Each number is 128 + 32 x the weight over its row's rms, rounded and kept within 0 to 255. Layers, rows and columns count from 0. Numbers have three digits each. The size before them is the row's rms in percent of the matrix's.

# up: layer 5 MLP up, 320x128, rms 0.261, rows 36-70, columns 0-127
# down: layer 5 MLP down (transposed), 320x128, rms 0.196, rows 36-70, columns 0-127
# gate: layer 5 MLP gate, 320x128, rms 0.287, rows 37-71, columns 0-127
up36 107:058126124076154140124140134115228135134128120079128115123125150112154178128092096120121127087123162100093112116110135127136110149089095131098138156087125053125101129105120177152117099111122055188174087132144170096110145199101083114143095167149123124080101107166131159120101135184127143099141080120097115087118165081095166168139089111195191128124137122078161136185101188130198131155139
down36 094:045123113191141164155120113154098106173140134149162135137173118137101117122171080114128124165110131168173094134195100159121112085140132144104123172125096127126194167147146078108143094103118159119103172117170110154106185119076146177082112117105091116103137127164158068132113146151128053169101144027101102146162176132154151100148055134086104129105136152059140110127147152164142164116166
gate37 099:118141115118166131143150122086154100116159156132119192117120086169117110099169169150111142126131136132068113138160137107128109117082176041151125124200100108140150161089110144108127134089161082110177182171172224112114123165149158075138123098152100144134148161178107116114064120096117157127168185170147187167129130067125120100120095086077081122154148131177132113159086197122150146113154
up37 108:181136145110136147150142096153125151119161074107100163081065113127132092088173139169163134139045080208188132146100123130134163117187146140136120096130142125142094101115101140150134099142120125148057109127145124140108129199154108131196141209114168142088072093090162166118075154110131113063128161105122087111121126138094065128112166088120121154087127086164109131130170113137089201133123
down37 098:163200114181079154146117137051195099136137158200135124103153126165133119150156122081078160126129156061059187103148123120179168090108150071122125115172118126072116087161090109118138125086148103125161174104126126102223124139139179106135100126106114150128078143138131155115152114184103150069129157115117146073189129108069163102126150118126164130149133104134081131133115147150109086127128
gate38 101:188113086140142077174162137183113105141129130135114150136133117097127139090064140114084144161211111164114151086185190091114097144099123117114152129119161085080117129139187105119091131061081124148136082086093122091120110147135135124146144134132170091132171069157095135164105122161136049124189169151137134146071187114095087150132136104091140112125110198118068149159122087105091123089161
up38 104:052180136181151113096158113088166132120101151111104171111079176159152147087149196117104119084144151091114099139089152131110081135087212145099084107108100179133054100104135024113115082176146078171136051132125132141121119137133126127083150148111145146102164123120143176139126153164114082099146114146114101137112090153100226121094119159147108124130096150123096143131113123117090133123141
down38 103:127212123092076141118145139133153157156153117115152064156124098195176095152158150163151132088094074154140101157161088087078155121105101094108206085160166156122188113118124130139108080129124128153131153116132127139133124150134152067100081102164141106084134151136130150176104152095134201169122116119127079198152117142148138156168142129134181094167115090143126176146091182128193080178117
gate39 093:128114131125157125129081106160145178093114116130039127168111141104094119171132161167091152089126085076107143122078139045106105107109160101182117138159086122147093128137110127127136109138112166130167154053109190127137073179143089110168185075115121116102110127160154092121154165134057141098139100165156169159174154137100140171080107096124147151093103093191126195150187137127150088120116
up39 097:158145135166139078131095149106083100121123120158154091123160088124171111124112134124130162168080188166152174122109125188169134105138207165082151117089164179191089072140127151145107135146174157166124102115133081182157084140116119141160142124154083116131203141153171119167108045139154076089141131096106081095119128138123114140126092098169139078138096142185136111139154124079144164071077
down39 099:135099131087120135178130165177169113138106119136130119141114042154131076108098055107105180098104198108128095096183093121140203113146145166101121142136163153140096178088145099118085148183106194128155112053193103128091101125136091092098133138164118155152136126144147102106102153161164104118057163151091092088141109125146129202107133099115110156117087122100123099119149190128152118173148
gate40 108:124153109137086176118110139160149086161084163125140098147155110113173141194107122101130168110127137059081073106125118083143111147094139105149130078169143092117120090096117069105142122139111106128130113158114146051118128128105134134176143153110144156108111132136112127226124072118188120150139137152129145146152123123127025189081147124164173100092105123112085186166151189154188090189125
up40 101:142113112091098118159112104098109127131150120102129169081111090060101120086152130115130102114145113113030152124141053211138149125159161119094080131077119151158159122168138117129157157128097123102163151126138158119130131164161114049118088226208110109135127123183144105105131095213111124142118161103137115174129149121134163167202086108137102113159126156177134138143092132128119190122128
down40 093:143135136128126155127139138089164159102131155156255109086106094136175126126082180122177165179189133094121126169148167126163142073168136138160102084123123082143127123109150130139140151075187088137096116134183085102152155157147177107153138052136145160128101136077073143130160140140119157124096093165163150142059169143119155131113110127189150157121183177126126184119157100149137134157125
gate41 099:149114163116136094122169179157133092105136168099083130132164083109133102199057075123155117077136109083173138118078101108099151134092121099198106170161111120122165095110125161157110133139172116101168112172097072203112142119092158093157142108105140184129151146081109107120156090159159187110162087130186180107107092097122112097185165125088125097119128142165157119128176061151124101159116
up41 097:103102110120088146116140112173102146133161167100123093059155108123096070097179123075098199133120161091118133145095140138170144132152093081113112139105146184156134160145159164130099111117154058133148179097117112049163099081125086052146158155158159082104074181113154140159145127191094081124141194138096173162142100104110175137101122113118167122137163144161164153087115148088115166123142
down41 103:164128144120114095118190162150180103080111118088121127177166121151098179106089147081160170075118075104086143077145222106124149111143152132114151150158155118107117068148146077132089146115162097136106120134071071163152105072099137085155093117095129111168177139114183125143156141201184133132123118123127143130126111133126160086202073142072118159160124157147158117098095083084101128129155
gate42 100:141055160104176126143106080197139146118180180163094162112124120065086119154120107109132198180147141163135165082129120156095102063148179168140094116146146138083178160128104168135135152082121145109092098087093127144092109100108114161161107125142150125115155069164157068121098116064127134130117134153140118107072147207162139126177122147124137102146099066091144120164090139118133139169063
up42 101:145168110104133144128155166100174137124149141127140153116084102126120153143113143116153175196122132125174157150170132172136112111066139104144130104175158107103141191059156126047188175113096079103128135117091144120115181109164146109138140144204114165089093153116166057114171166046098098105149172109126120085129141138086102036104119077101140100106096131168135166124087110142150120112131
down42 100:102147163159095132111077097171124152102134114147135158105166140143178130084115099105137102105083149174109076185126045086145155139136140149109102215110080201136109133118136111138132148115184146093158110115118130139102116093147163192097130102160110164092128097126144156073153140171160130135029064177171126128153119098129152126168136114100107129129173044137099079132117168136104177133106
gate43 109:138130099142156130139162104187174070129083092131076113115163127142131090147104142081158166051157161151156098097126107129195130119148096150124080077112067138122080178166143105164118136131141110057149114188105175136170114162145158117152181159072101090113112189143148132111108122210157152094095131127128141146097135127133080098097111138152140157136066142067113136139130105063117140138063
up43 101:138141147152119116101143121142085163111133127119173174065104120132134150133193133092148095115140088079168134161152107111104115134120175080107113150141134117147135075128109100110144140152202077130110163082075110099103154068077139073128128096178126144170085214085139140142145094206146095108160129073116138113106109075118133184091138089149117189111204158133099130156148090105134141077081
down43 105:131098084127110112127156116141074142160126121169170164094141133083110133134128145076179093161099111093120098114085151089122103085151092142152185104065091094064119148110158196156124076163170127187129123151097085092129137146095142196128149133123182104160118126056085178157139065103133064110093074088145192123131121115187134139097155114118105111153181135086088141137144138111164128136091
gate44 107:143115103115130108136092153135099148090095111155117137140153129126144175150113176091137103095199078105114115155155132135180151120126101065130097096119152172101077078132107103059122159091078102187151147144058090071116111166132110142172131152117140151160150149140158121133147197179140089146145178091145115157103150094177099128186101129157162100118126099189097177124132144196057056129134
up44 109:147106178152150137131093118152121114149132132163143108153092140072156146167101135202051134157101159147166134158155122105112115098156147098117113136105148136160097115186130112127053154112127061133108089092114154106123188168137134051133107105085141129098145154130141095085158161109165125109158113106154162140144093134130133134083123139168085159058136242153072116156104214081154119144133
down44 109:154118130117141113124129138061154138106171141200089118123139123131159178132067086121100164134143136173097218076144187140152094136142113177119108121183110150109117096174097038124161133141176139118118108144185117135131185159104087179140088105118130135108087096146131112132195134144123096139151130052169089127132092153164143109110071117151195151096091146156149131083160151148129197116130
gate45 102:158204085093143145141156113172099160074133104095126179135161119160106129133230194146147136132140112192125125155130118116110135104091100153118135148087123128080123149135139176179167139118110129136158098130129151113163165131171159143193152078137187169128033163159120150108120151100102121112120047128119148178148153089116103134152065130114183091097099118180156152130079147139134079131121
up45 108:119083138104184181074136098088120189125140158099120057145098174072136086153101220117133115129192105158132152175152125183114092139176132172150103104136149104072128106163133149150084092095095071172094182104145103207179117088132124141128072149134128140120125104099137144134080122076124153173175118113158117138133097119129119069142176127148122156130145123144124170082101085105134168121134
down45 101:131119140118073150120142139102150114089195137130112160101112177209098191126173144118134141145158077171173176166118138188132124142164104115132135131133169126118154160120150100112113142099104149099094146157201151089124155124100175101078165090139139166189117112143130152138155100128137126066155136098116071174172186145170074142142078160115204098166136124191150121153164114178084124124074
gate46 106:165108135163129108175104128093084135142169135158224174104091083103146148137133113110145107112091119166152115123125195125149113107128098118060123092147155197115120116129162102143108143114189157202158077134115122109085121135107087116166156067100210085105137120104173150139102165156176176139142059106097119183077188101103089092145128109145088160095142109144097090101111144118130102108139
up46 096:146104160180106119124115134136095185107180110127125105051150125120075086139090086088118150136166087120097117101154168122117063152173109135167117079151150165111181138152128138136118077109136150148149143141103130172126105139138157198111077142104151159172138178146129084175135146113103064134072147099126135082151095149053124129145110170065147154121221103133113095087140099155085110192112
down46 105:120145138073144107126131114145108147116172143100110132166084067099168163120097108113134108135224107154121067115187152089183153102130116123134138140129133131113182131075133113175098182082133138109085156094123150218113081188082140097086121116130138221114118116159130128174133114136107130102159142152160106136145077146121134167131146101081123125172108076156132127167128082133115037115072
gate47 098:176100091100134131141129130097155109138112137135149109103161094134095173052146110144103125124122149198164105127155140141116139181095102120140071158157155156103120171020093151118030099104092125144130197078162092112161157113103146063159124147109150106123114212139109096114112112110136165145136170100105097098165079086145192113146130123175156098139101087171125076132109129115090115134135
up47 097:084166112161072153137113115146137089157137126068184141127140148167142209128172164084128182168141127095113116152109136157143202148114114132166140143110226104115116103132160116123100152162152099125121140099078177175145086156089085137096137162182151135134152147113102099117108120122049088076149112094135075109095070183122111136145124099177180099095116116132161123092142139091171082106163
down47 095:136162070197151096190119119133131083157120086122116114114157111118162141135148117132162166161130134101089138157169098112107111080119161129095083102151108087131113144103121144108093173146158147169148129126195076162101204113117151146133054105085142072114176117129153136114147197122144142196147124118124150176160122066153126109133111145117094098137130131081130176116043182178172194168147
gate48 091:138139115080123124118125178062083130139087144130130129117153141123097131158160169112087079086141142138124128126139123080148235099159091102141139138157142088118119137115156131137169122135098115121162118117211184149067152150059155130069124144138173146154184143130108104105117108169088124085115127165111092075058077134096128055134150172139148150126184107096198127118117085152091098154083
up48 096:176168106141151143096138123145163148128122144105158115113162125102073154141056072128147102151146149139129145108060111151149021124109149109177126153164125096091151114134178175096124104122172125107110103054111123142129156098175115132153162137177118112116187093095165116147108174113153107138181156177142138168076158185159224117094130187132142106116139114113061083160136141128094153114102
down48 099:095136153110124180099143173057083132105157131161170135103123088136120134116149151111070132051139141153107071185079120126125076141169146125097110099166091124149132094146115164139153120142090082118153133120200169148143117154115196044085079122187094109152140104166103121117118138091123170079147177232157159131156118177163133119165119137142158115150140101097159122093153129132102084118148
gate49 111:145151111144122117180080112103170084107122131136148161117038119167156109121105095090108136090116155128086118132120120153097103135149107102116100105150135198120126116091146134167143155166138110128181098210121165130090094137176160110162144116098153074115162127170087138084173065081081088163081148136110143123133152131200127130084031157110093165155072117146163174122091111132092121075124
up49 103:175086145122174065138110159164138151169220113071137127127108137140151111172085090106171128083102183120143124146084104176113106134107178031130070145094147105200124107084110144121090107136137188153127122064122189139066192126137169130088162109154105132134116117111099112148120156068145141144162060083125125136161149134088136139105132156104107103158113147086140097118152142115123150112150
down49 105:143100138136151145096082172163129150104157131087094133158119120109093193105096098168143139133113135084109124163109108138166124125154125135081133143130115125121168150183140034106130150107150159064138043164158094108116111131135173144155095105115102170111127103134126162124158144160050165104139207045149138132145188139133105089089093144177146140137164013151118097144106134124131118122084
gate50 100:157115119151171150132138152155118142142139088184146117149128143176108087104117153148178119117143144160153156135150128153195065152157153080156151056074159157138059147173102124166066139117118127132098177191063155151152119129155107120106051136121144082058109161171084128177108073118087083149132144193150118107095083102119171127101162167102088150116092114131130154143192122106133151146132
up50 092:152137128131110143138110115145119126092137076106138178114140122151156159129127145097138088129100161178065127118125173157073153134154133125128121222107158153143102181086152108182111089176151101123185191088117102096155100091085136075100166094059140121096089090117139132141172154159107094060139174180123102092096129142057110163171118189108129111140152175063107089111158144144103109100151
down50 100:125141163164106091089105151107153149168147183153109106104199146136127106127187107088138181105174130139102090074136124134080126158110128074101147108115099094136178104125164172095127157090099111172128175060145117188097187116141151151088120139072162128121084113162109170145146079125207143097094098119055153156139075121100118124136143157113139105099124115093083108112189134158056151099153
gate51 112:133118092093130091142134128128136176136110146144147125090130119097108103078146111128203145135126047104132123093179174117156141092116151147135130162106135102112154136113118099127097131110103109151088180154099139178150070150175135111134115112084171149087143138212188100079173150177093128125111203100104138134182121128102139159175080095211123110118067161158069179133144075117166127100175
up51 107:104111146144169148130146116126092160145142112135079140096123073146133070127138141143081107120115109178117163108027105140193147128165101092139049092074106165145166138164114183115119115133167124077150140123145166105093147136109170087170109166151124098093072131123078097128099119196126194137145161131111213143128140096134163105137117134079121149156122045130192086141109127120106094116158
down51 097:117128088109087141106130139146128114098102096095152101160162110084131097124121074047103077073088166132154179111127118132085100155131172121153166139145169177196126136084126171171168072164107097166113096092099121129099117110054085089093086116147113125081093103104151130172104149120162151178121121142113137111163136105119044119116148119056109108197107094080158177149097163126100140116125
gate52 106:155079139177106088097145157106130107107079149088174158162142139094075127102157165182097108117148126094196116172108156160170137128114104098166203112202144096096118121120115112143133162146162043148131139136087116096135135084155150120113131172176135147154137108105128090141144108080132103108151185104136134074077124109167108155123182131127139096030112107119060142112141180186155140106148
up52 105:138130170176100139109153147135139062190062113088114134160132062081082138111143097074146120154147128175084100183111054150126114146083060124093043130163121158094153170139146108121051121146139166146106122109167140124134097194161209096132164152120126130140113159166101107119123141085142085162144192128117129112164118097112140109152083124136110134128056123118153097141138181125147127124151
down52 103:073148144144088171127131140107128153086177122157136067132151155186188129133111101106093121103184103127145148169184103057125123143059144081148130145111172139217174191122088142112150121123217151138107153094150167177099102155125099068162126143147136127098166130103152107176167145169181131093116136128155133148161096112133060142138139109113149092147147136165077162120116127102079101134155
gate53 099:129116096142150097140108138094136159064153133171152149198139124151096088113118138180112089131125094158104163090108180140137143098109134119080125121119184175115043151142040059096047125071075109212120165096094155167152172095102140128142100130146098168129139137150102115163164134143147171142142134111183136143141158153077104171109115133114177132152099121192138114149141134139136109076145
up53 102:149092147147129118103134130101103012126147117134137094148086140120123109104155137087124150128147142142121138071167124111127153118104165172063097129132196120141155098130129118103106094137114080182113187158109153144117134078133180125124157221074146141112141092123125128169135053093189183182119112110175128105134150104151114083079104157135126101155034101132109138142093095119161144187102
down53 098:076088128112070144134164126128119099151070117107137124090124125083094104172120160123150089163135158189135109176129081136159093165159122102173176151108071092110121123146126133168191182139126148136155141128191116069112098124104118144142121071150119111105181126189141162090125159137078146116137103117083093134083112129151167177059043103083088097122201131118166134100114134151092134073106
gate54 112:107062107106121049173142159169143146184069115095154242148148159164107113161098100142189129150132082109095108152077137127123155104125162206118107102109125147138101107084097142145096147120103117204073148166147139147137146134121147115123115092154132114147158114165112075130115213131094151178096138146142132164113111141136145137110131070092155135120144158127108101175138181151055098141135
up54 109:155105082091124057176105160192064150140185043124131173130182146093117086134138135134090104158148088146095135160151131074125124132124114091096124158127176147086096153136132154133079164101125089166143124057149148141101192132168108118127101130156117101132163216097119139138157104174109101117074081125105102125122101099121183133081136138110081137093171145109136109166142166182079113086142
down54 105:130073184149079108143121090115114102126116154170133121138140078131132066128119201110225140092130179137141139138200181119126173117145132155151117179110096143052152091106157098160124087108133142136133107078119133155135108129130122135072129132104163093198063149142162148140140117102146091136116120174130161158170188167146131118115103123099107050127116096113097088139144185160184152188142
gate55 096:128148139071169080164100175105109158150168093129161104136113105111119137126175174107162175088131169141122092194126147055128129116085146059136135143098149090127161071142068148119150092099084139100142190156138126158130147113162158137130145123142136130160162102117189138132175100152097156073086153137164100034143083146197091171162094119089127144135116060146118121148157161165150132119084
up55 093:145135110180162165108145113145114140122183154151072180067147158102126185174092169107115126176087159124139161111097087165130145158145135138153207145177093092145123127107150137101065076096108116165155145148109103144105098139090092116109131163080146136131104159107101079148135086130114157077106193114090064118134133106063095087133048120166133151125161129088147117118161087179143106060111
down55 104:174164084114134120135118142149095176140189120162172131126068092115186167072185150102102120116112141167115111142159174115156105110108143050127187127094143181162102142125138152092205131071061165103178163096138141130174133125143198129105156153135161151109133118173139143122141135140133110100133170127150186116093164095170087200110172143145143155083092064097139130098100141115103133150150
gate56 094:106120098124136136107117122096168083101198190113202192112138120126152133127133155162143092099095112165206110147143175099140111158150079139113122110143123088184102157151096125124070122135099100118174134085121125155117082042165102148071131076126163124116161133150098104057109102141133132121130083125136092177104120075102148182091137159119163107135123093072079124220137160129146147125150
up56 095:121189113120157113141124114163095115156135189172176151111142087111084060148134111200126173138110105159075118122132086097132145135087087111081151119133076102174150128136144189105099140113072127105084167138127122160142074133180109168127109154144158117163085166171097121092185158114122083098130172062136140117053133128073165178157097132111074142136097099127138143168117115164183141082159
down56 104:177121161126095091152141144093120135111138176101092099097090161210149106118138196112144133098133075143119123164160141102067119104161142109138089136049124166094133153146120111180161082165172115145147093100121149106220158134124142084031139092138141167153144141112157146066107153151127118097064135116142131151144125162156133082114131087130155095088168190123113109100155187125117158093090
gate57 093:121170098097120182109096158169158106150154148194188142115076209075177117169088125127127094144137137067107180145112129114119128121186155129144178143165101177113188183110125076216103117113101137147120124103079082147145116128143117120084081111158162041099090190151141149125123123141116154123101114122109084099101134134086118123112157104154133145134138191121136152116178123134136156119068
up57 094:110110120137127091100159140147117139110148123089162098147123052139150081122113093060128114123160123119152047099134155122054183097141127143116134116122146209124105119137116165088166158131146070159079087124116119107125132181127084186109100138125129146150062137058123124102155142127162121153091140187161185169095173172151132138174113111119069123119133102086074100133133085121033147112125
down57 103:072150141102138113113099166176155112152127129162138136107178167153107119144165106082099132137127079126172085073176165137116126115108116159101076138071164121117115150136141087140154163106135113108146026099098128140177121142128133131174096125203102151085140168178146145064118163124100157140161156119083174107179123118182123125109088115141095084072108143100115120183181099142204141079175
gate58 099:125160125037214130114106133097135131074100096138217119166158182115114165105113090094130114097109101177119161118161151090127076130148144083163149131097119188085112090134168107172095130181134146132143139096131138120121152096131169118135145110107172112119161106133113126101096062131123127113157169137154151129116140119207189097151080159078144141113145181150136086183168136113043152134149
up58 100:139150085125143176114123186155148141124165058152134125083109129120145153139106147144133172181144148071130196189131119142136080167130124136136099146132053097109122079087097150128109089131095152127147099092114141095142172117079176156082114084138170159171155119123207172147153095111141168168147089162123149122076066145126126139067155156069126121131105160114157144192141108142098193130065
down58 099:158108178148133167114147145117158144142107200121171082126112120069118112045124146138093140066149131159086094129170139100173086119158105108129140132097099177101130139148063123113151123119159175147146048188089124156097102075118086110105116169155116163067144111085117129116139141073128114144174083088113130122134146201129114120104123101138179096074049055130133082140111150150106140138111
gate59 102:092165120122121177141177113070165138084133169099108135137141128144154122158136107193127142027123131118084118169172106121097150084094191167109136174206102151146144116112130156131096154121095105088189179104072113140126064153121083117164127159119139181134090146118119141106082191140103166098061132112120152130103092050160098140134140115160107163122088103103154116093118149138165120073151
up59 100:137130131158122154118148104145083138138181158069149092099100148112092172148169111196080163133139102080118115138148138103080130163127147125119084084088128123099149110112104115143162127066096153129089094120074120162121131118105028136083152103216153151041054158162193112128151144100145090112145094151125115153157061149140141151084084141113104111157127180097102127126168162116095141134151
down59 105:142095132130137115108108114112115158142171126109084143137147057175137110163092104101077152105136134098175133055144074134157157070053129075178087114126164166135165129088188177125154140103120124165116067119080106171169128148136162136116138114094150156171100138091110098119136109158127116143146065121197136140119137255125186134114150116151151118160129117151115137117141098107190097137142
gate60 103:128144151128112155123140067125138169118137160155144164084143101182163164133084162072112142129157129096203134096099140145197129139081090118092117099172141081104077096100112094100115123056117077165140121111168130106120137171126077109142119189145114091212128157142111127196089171132090110130133152150106116195088111169187139099156076127150150109069123157137106158141143125057132163114126
up60 102:096091125149128127111173140182135106106130126160133150075123081133103145102145106076083076118143151126112143090164092169084144139111109115082096151112130141150153129161145135081167170187134204157112085157070128128137107077147156101111129137107176095172167157137107131127082110118131075090120053097132089151166185032182162155208122162090143135110119139135110137099148116173132139092184
down60 106:157109147106049145150099118046094144116161153134101111115114124111140127174190151141134118123145103102129127169171110106164148115153116144074108173184120106132186107111106097171130120136162100108149119100108126077141129137135197154134126128148124153090144119132141142159128137122170132123091174167148188162157082174107127090167133174074142075160139135170163160089011132061118075072152
gate61 094:156157176121154161183051140128168148150152111119115159120183147088204177120119088077136124121095133136193130150136114156139176144123111179121128105142104123160160081093067169123089078130123166134105099102096117156107092164105089090076149155181123114164165158167117159175109116185094127117188165156166122183063146096111136121158108093070122103135161168102118115142171128137093141138076
up61 100:161082141162100143167138117134130095143082113059147155102173148178128149127098115151078122104104125140184151161125120137126130121105113110101083158091108146129035154147131088175177154093072182108153116093192123126200134170078087127149096101107148105137128146059085109159186131166121169134192119072208133110134074147171102106147109110149143136120095145095149104136154076100130157130131
down61 098:095154119146065109133136098119147169160144039182116147153116200197104097149088172128115134121083181156081099113076212140163115123118119136100114190097114178117172116110121162191151178166139155098133149144139108192095111170125067130152089080149154099107110139172160118173166133115161134121132113093098105169127115111112159150109132177112140085109097121169134132127127072152156085098130
gate62 106:095169134144181104127154136183130154088084142085084170179132175103100157141148116107170107087171123152115066120193162098138143081092087147093104168204165137197158105091130120150117145123106167093153117113072114100141099103155102187197086098119108118153129124119103081164093161089122183177130118131110150143102077123068133142076102138150089109115142147122162128150101131087175115093166
up62 109:180144081154185184139112089109076167197121125139124111163102077145097159113154125101172127142094120125126114109161103080142162143133182108133127090113131141142166117135120201158123107052135121111111184188095104163136108148091146117112166171183146100120080092148180123165161134119185131095130122091093143109145166141182165097091088132155127151146038114139096088156146130112043106142139
down62 101:054099130124181131138106114184123104124093082146108140062158163085168159129136156157172132114167178159151137141226145109136134131161132122121123127137092133105135128115143153167088181159059104095141067105067114136131113113142088090134123106099119138217119135101148124110108145127139160160171129124157131129101128140111189145132122133102162117155074163081223109150146136086191153157191
gate63 090:153147106170125114157158117142121118108070146119122130158048101097130208089109076110140090111075121165179112102163129124152158098173128168087171138147168170133137159097108170173101095148101143090176159180148077137100123134077129130125140130143160087114147118168162047122092099169151132092113138151165116155083123063123121178143109154117102096158153115149198072158073121159073131132168
up63 094:115100070140147101130103110163141093069094126058144136099105115093081154127086072087099159122157144155107145172130172097158114099140174207084128110171129092103165139093131156117094133198151129148106096079212150100114089111080177168098169165152172151148113098176153091111126117136124093116131067141088164145112128130090148120060160091140141118149130120209149128098124105132107140173120
down63 100:141193134107123161118128097026122108109131114140085105177064110099172140084106096098167134118105169134121117120126135186097111102101084074191170149075104079141153106184104106144126144125142107102124177104118156164112140150113096092097142127155100132115126110019089072089090146180136114061129096098162142141132110139151084124165093164112091123174137137125139103143082118109092073114146
gate64 104:120127189110151104101129155136146100085152110141153103146155125086097128101118100138112189136110105137083147196179117027145091106130116082090094116112102090143165110147114064130139077137161147164167079104129123174084116139085130129140156116087064115136092108149146163142067105106108156173126103190117135160135131089101097082158175139105107172143160109173167178139210175110094086109134
up64 107:145095166120087111125120164129099136136116121178170087167158065139118111104147075114152143120099175117210136108092173153140090112133171195085087153128107168144134140141101113161155120105097120134073142109149133183096163101100182123134106131192165067124093113108176139108111117071101162119107069175152067176123111106100163156105148073100159135130140211138119167113138206115129110102114
down64 106:149127137093162132092144115104082142082142089103163057086162092137152111210069059088128196133112124061120102147120111122139105127103145112118169111147204147121074146089117202122104178141106098136099112156134100097127116135082111108126156143153160158183106130089088102117171148200153071122138119126137147128108110143098097140146178157080169146141173154144064080146142122168092158133141
gate65 104:116081125125114108111149156133146136142094144113119089161175139118092146109119086131101090093067163132149151135135139064130121103121122193163108130089120130142147139135153141097148175123177076112146087099195178155134218173183178157151110049127126155046132135155088153167139163032133138059110124105116145117106125134109104115109169116124112040143129131091118167080149144131118128168122
up65 101:135102119108133139102163112125160114156198088154151093167123105146167098112096073117088123193125150103164162181075101105087085104103103149105101124125148130047177120182077144154148091088092176116180074126152105121104145128090190157119159081100093108142086130165156171102111125118125152178060161097121126135072110093171091156109122162180156115131098151161153104116114170153155179133157
down65 106:101184123143099109138157155138114113185102181100056121147135193179151114150138112124159173164154133160103138080154140105100118121174093162130151126147077154123076137140160183093119147111126099153119058102121132162103139161151075164138100175050126109132143183105131109098117110089083115098105105123098156130104117155062153131138198141104144123141156152144116149138151099079156138196020
gate66 115:135121160151158115135131092104116131171117186155134128193083105105107119119197144140141081111104128115206133129159159185124164089152142147053132130143135103172128072100144165114073133143136111130117175155135129131087147121158157104163123161141106092153168128128070148147188099162094102114103145117146108192167097179161141151163080122171132200140173160116061101151174151142151092043104
up66 106:148115156079083108089168188142140113054135079184127141100074141076139104183128162136154142213132096125148169097177115165141142140083150153084118097106104116133070129078164084102124075108150123102170105112110167140106121172146120185157039107116162109043137142088146152194121097064108168147152129117127127106116130138112124148083127101120140110142101131084138186121134103115146118115150
down66 104:105122153123087158108109153162144147135147063117139128156118182180094144079151162164081181185107166168132137172154141183146095181131111158108115150138108138096208114145175139165125120139087112146082098170160153152103120071126146155090123106191152100120161156176219161125144150136155119084125118118117077187159179188072124120070135089103146139125178081122115107116111099129139122128165
gate67 105:115132097080117121155114131145201110065131130110137121173136130159165163130183049125121158074074126084088191109155104144149143131098100110144085199139110125136107104161140137118117136105124120073151126087108186131152140165131137148125107171165096121172146130073078125142113161149204205106109135176147141149049129119152057147177117107126167116140147178129123140090124121168171147064146
up67 105:123148099128115104169138122087123098095102110102144135156134166125092190116119089140177149104191102149164087121106105102159150138104093128127165111200090114091118096137078100081113104184162135121077108153109180133136163099130161140175147085128140145132226148125152187139114151148128093134154118149166135105133152105078164125157127138124080083053106103068060109116130103035157072136116
down67 100:153124111184155124134131159162167099120114157178128142076119129129145173205120125097151106133154176123095093155108142141141168116108168108072183158157123093156097145156199139121164092104089093155144142080145160172196098151185161109148133091081144132110225181131124152115092069163108154120071140146138167206049167100140128132105109139134128137119123129110129076136096093136126126131172
gate68 104:077143088168155097123169111133135120112169165035132120069117127156145131128131172149148191147112123051155096068153146096151146128109122104119132170124103190168188141150148122125145098202102126147129116167122060099098130137175125073164081112140072118092153148142108165171167124136131159116117081122072150151124181093175130112071102117093121113093078179146111160090148102103154086136118
up68 097:112100153123095147090126104107105176114147119145089125133128086151104112214091129117101124122169119065085106171041137141059176104094115112087119115174139121179097138104137149115115188090105093152140159182131089155171127106139139127158082133031109150139121190164163185061154097079162108118170075132164144099147168127136123099136104154152156124121164093127115088153143153141138138103078
down68 103:025122133150067094145177075160148100176104114100115127116123111095088052125164126131054091137153097116119141158156088139118079143169106064155132128081153141095161108144164123090167159138107124121110137130139081107101149077171057145160075098107128088110113171158075111148072095161100156178156115120118156129115123151086144093140152148168092103171091141137127094076072148111144138120123
gate69 102:140114126091119139151155146148133103170081100155120094172094122119182116115100138132101154079154161158147142123156124148157098113117125116127120054135136135098123166120162118178139136130137081028163145177139118153157198096179144141145147148167167118086180130139169113130114087187178149122090122095158132102164121109110132106026063127077189054153072132177085121145145170121149118122135
up69 098:112164124154108061112197100113058140159160152109091134113074126136152134124164156162179140124133145138155090165125198055159141099150150094104097165089091113135088116129126163139163165097143183154119148098134154143089115137095130083158102101162100131148065169113080080102060153123105161121100158094161115142146147116122086184156128176110095077066149135100132157117189165143115077083111
down69 103:129062081078106132184102081139101208094065147109133170142086118072130115102171121138147133152131109116119096133143122139127073122159091085124146080123173085109145100161185168153174058104150126089145125069090093131097166153149116074144149152143133091131173136132105094049141117128095157127110147115105132165080149107107154130024115130079105102106124136168160129152152095116115109174107
gate70 101:151111199143095115152110091091126136123186062180131132109105171113105099136155083135161182176140125109143127091125077154113108149132148162142080093131139151127123137122040099080115181105136117138186177152132093121087150070163079137108095155062135160140122119135130146199148133170117097132108077130142211065124142132136136082111076115090141127179143139140142102141111133197101067128150
up70 108:151134121133068149125140107138169132114142101059142105117133163133145141151143117127132136112167164161104134110112100151134088070154131120095206182112143076118110104137158099084133089126116067142083096082153140210174121116058194144182102137154091053101154167116148131107074115097184156162090131097125144147182096156101101182138133090128133108109071139165094084145081182148150134098132
down70 105:128135166104181157196153110214136128148092146120123083189141105118094085197122154083022130123119118137097180129163161126158117163143144132059127167124166138141149157139161129076135151125125143127086113125184148161116079170126118120058103114164175073126140154142141137117206112149118174093127148112174077142136157100113112114091126111123086172085188169115094100107135144147118131132118
gate71 096:117146113111125140123178113126114141084166162180142138159122095142058107155140136087172171132168059129118152146151127083068164181128118106146108136112175084153139115068169126125151176120136053193119146153110147072081092129108082129143171122092157130120105135179096143155123108127185123123094124101094162122107108100214147132141106088156176122122132152180113075092216174165113117144116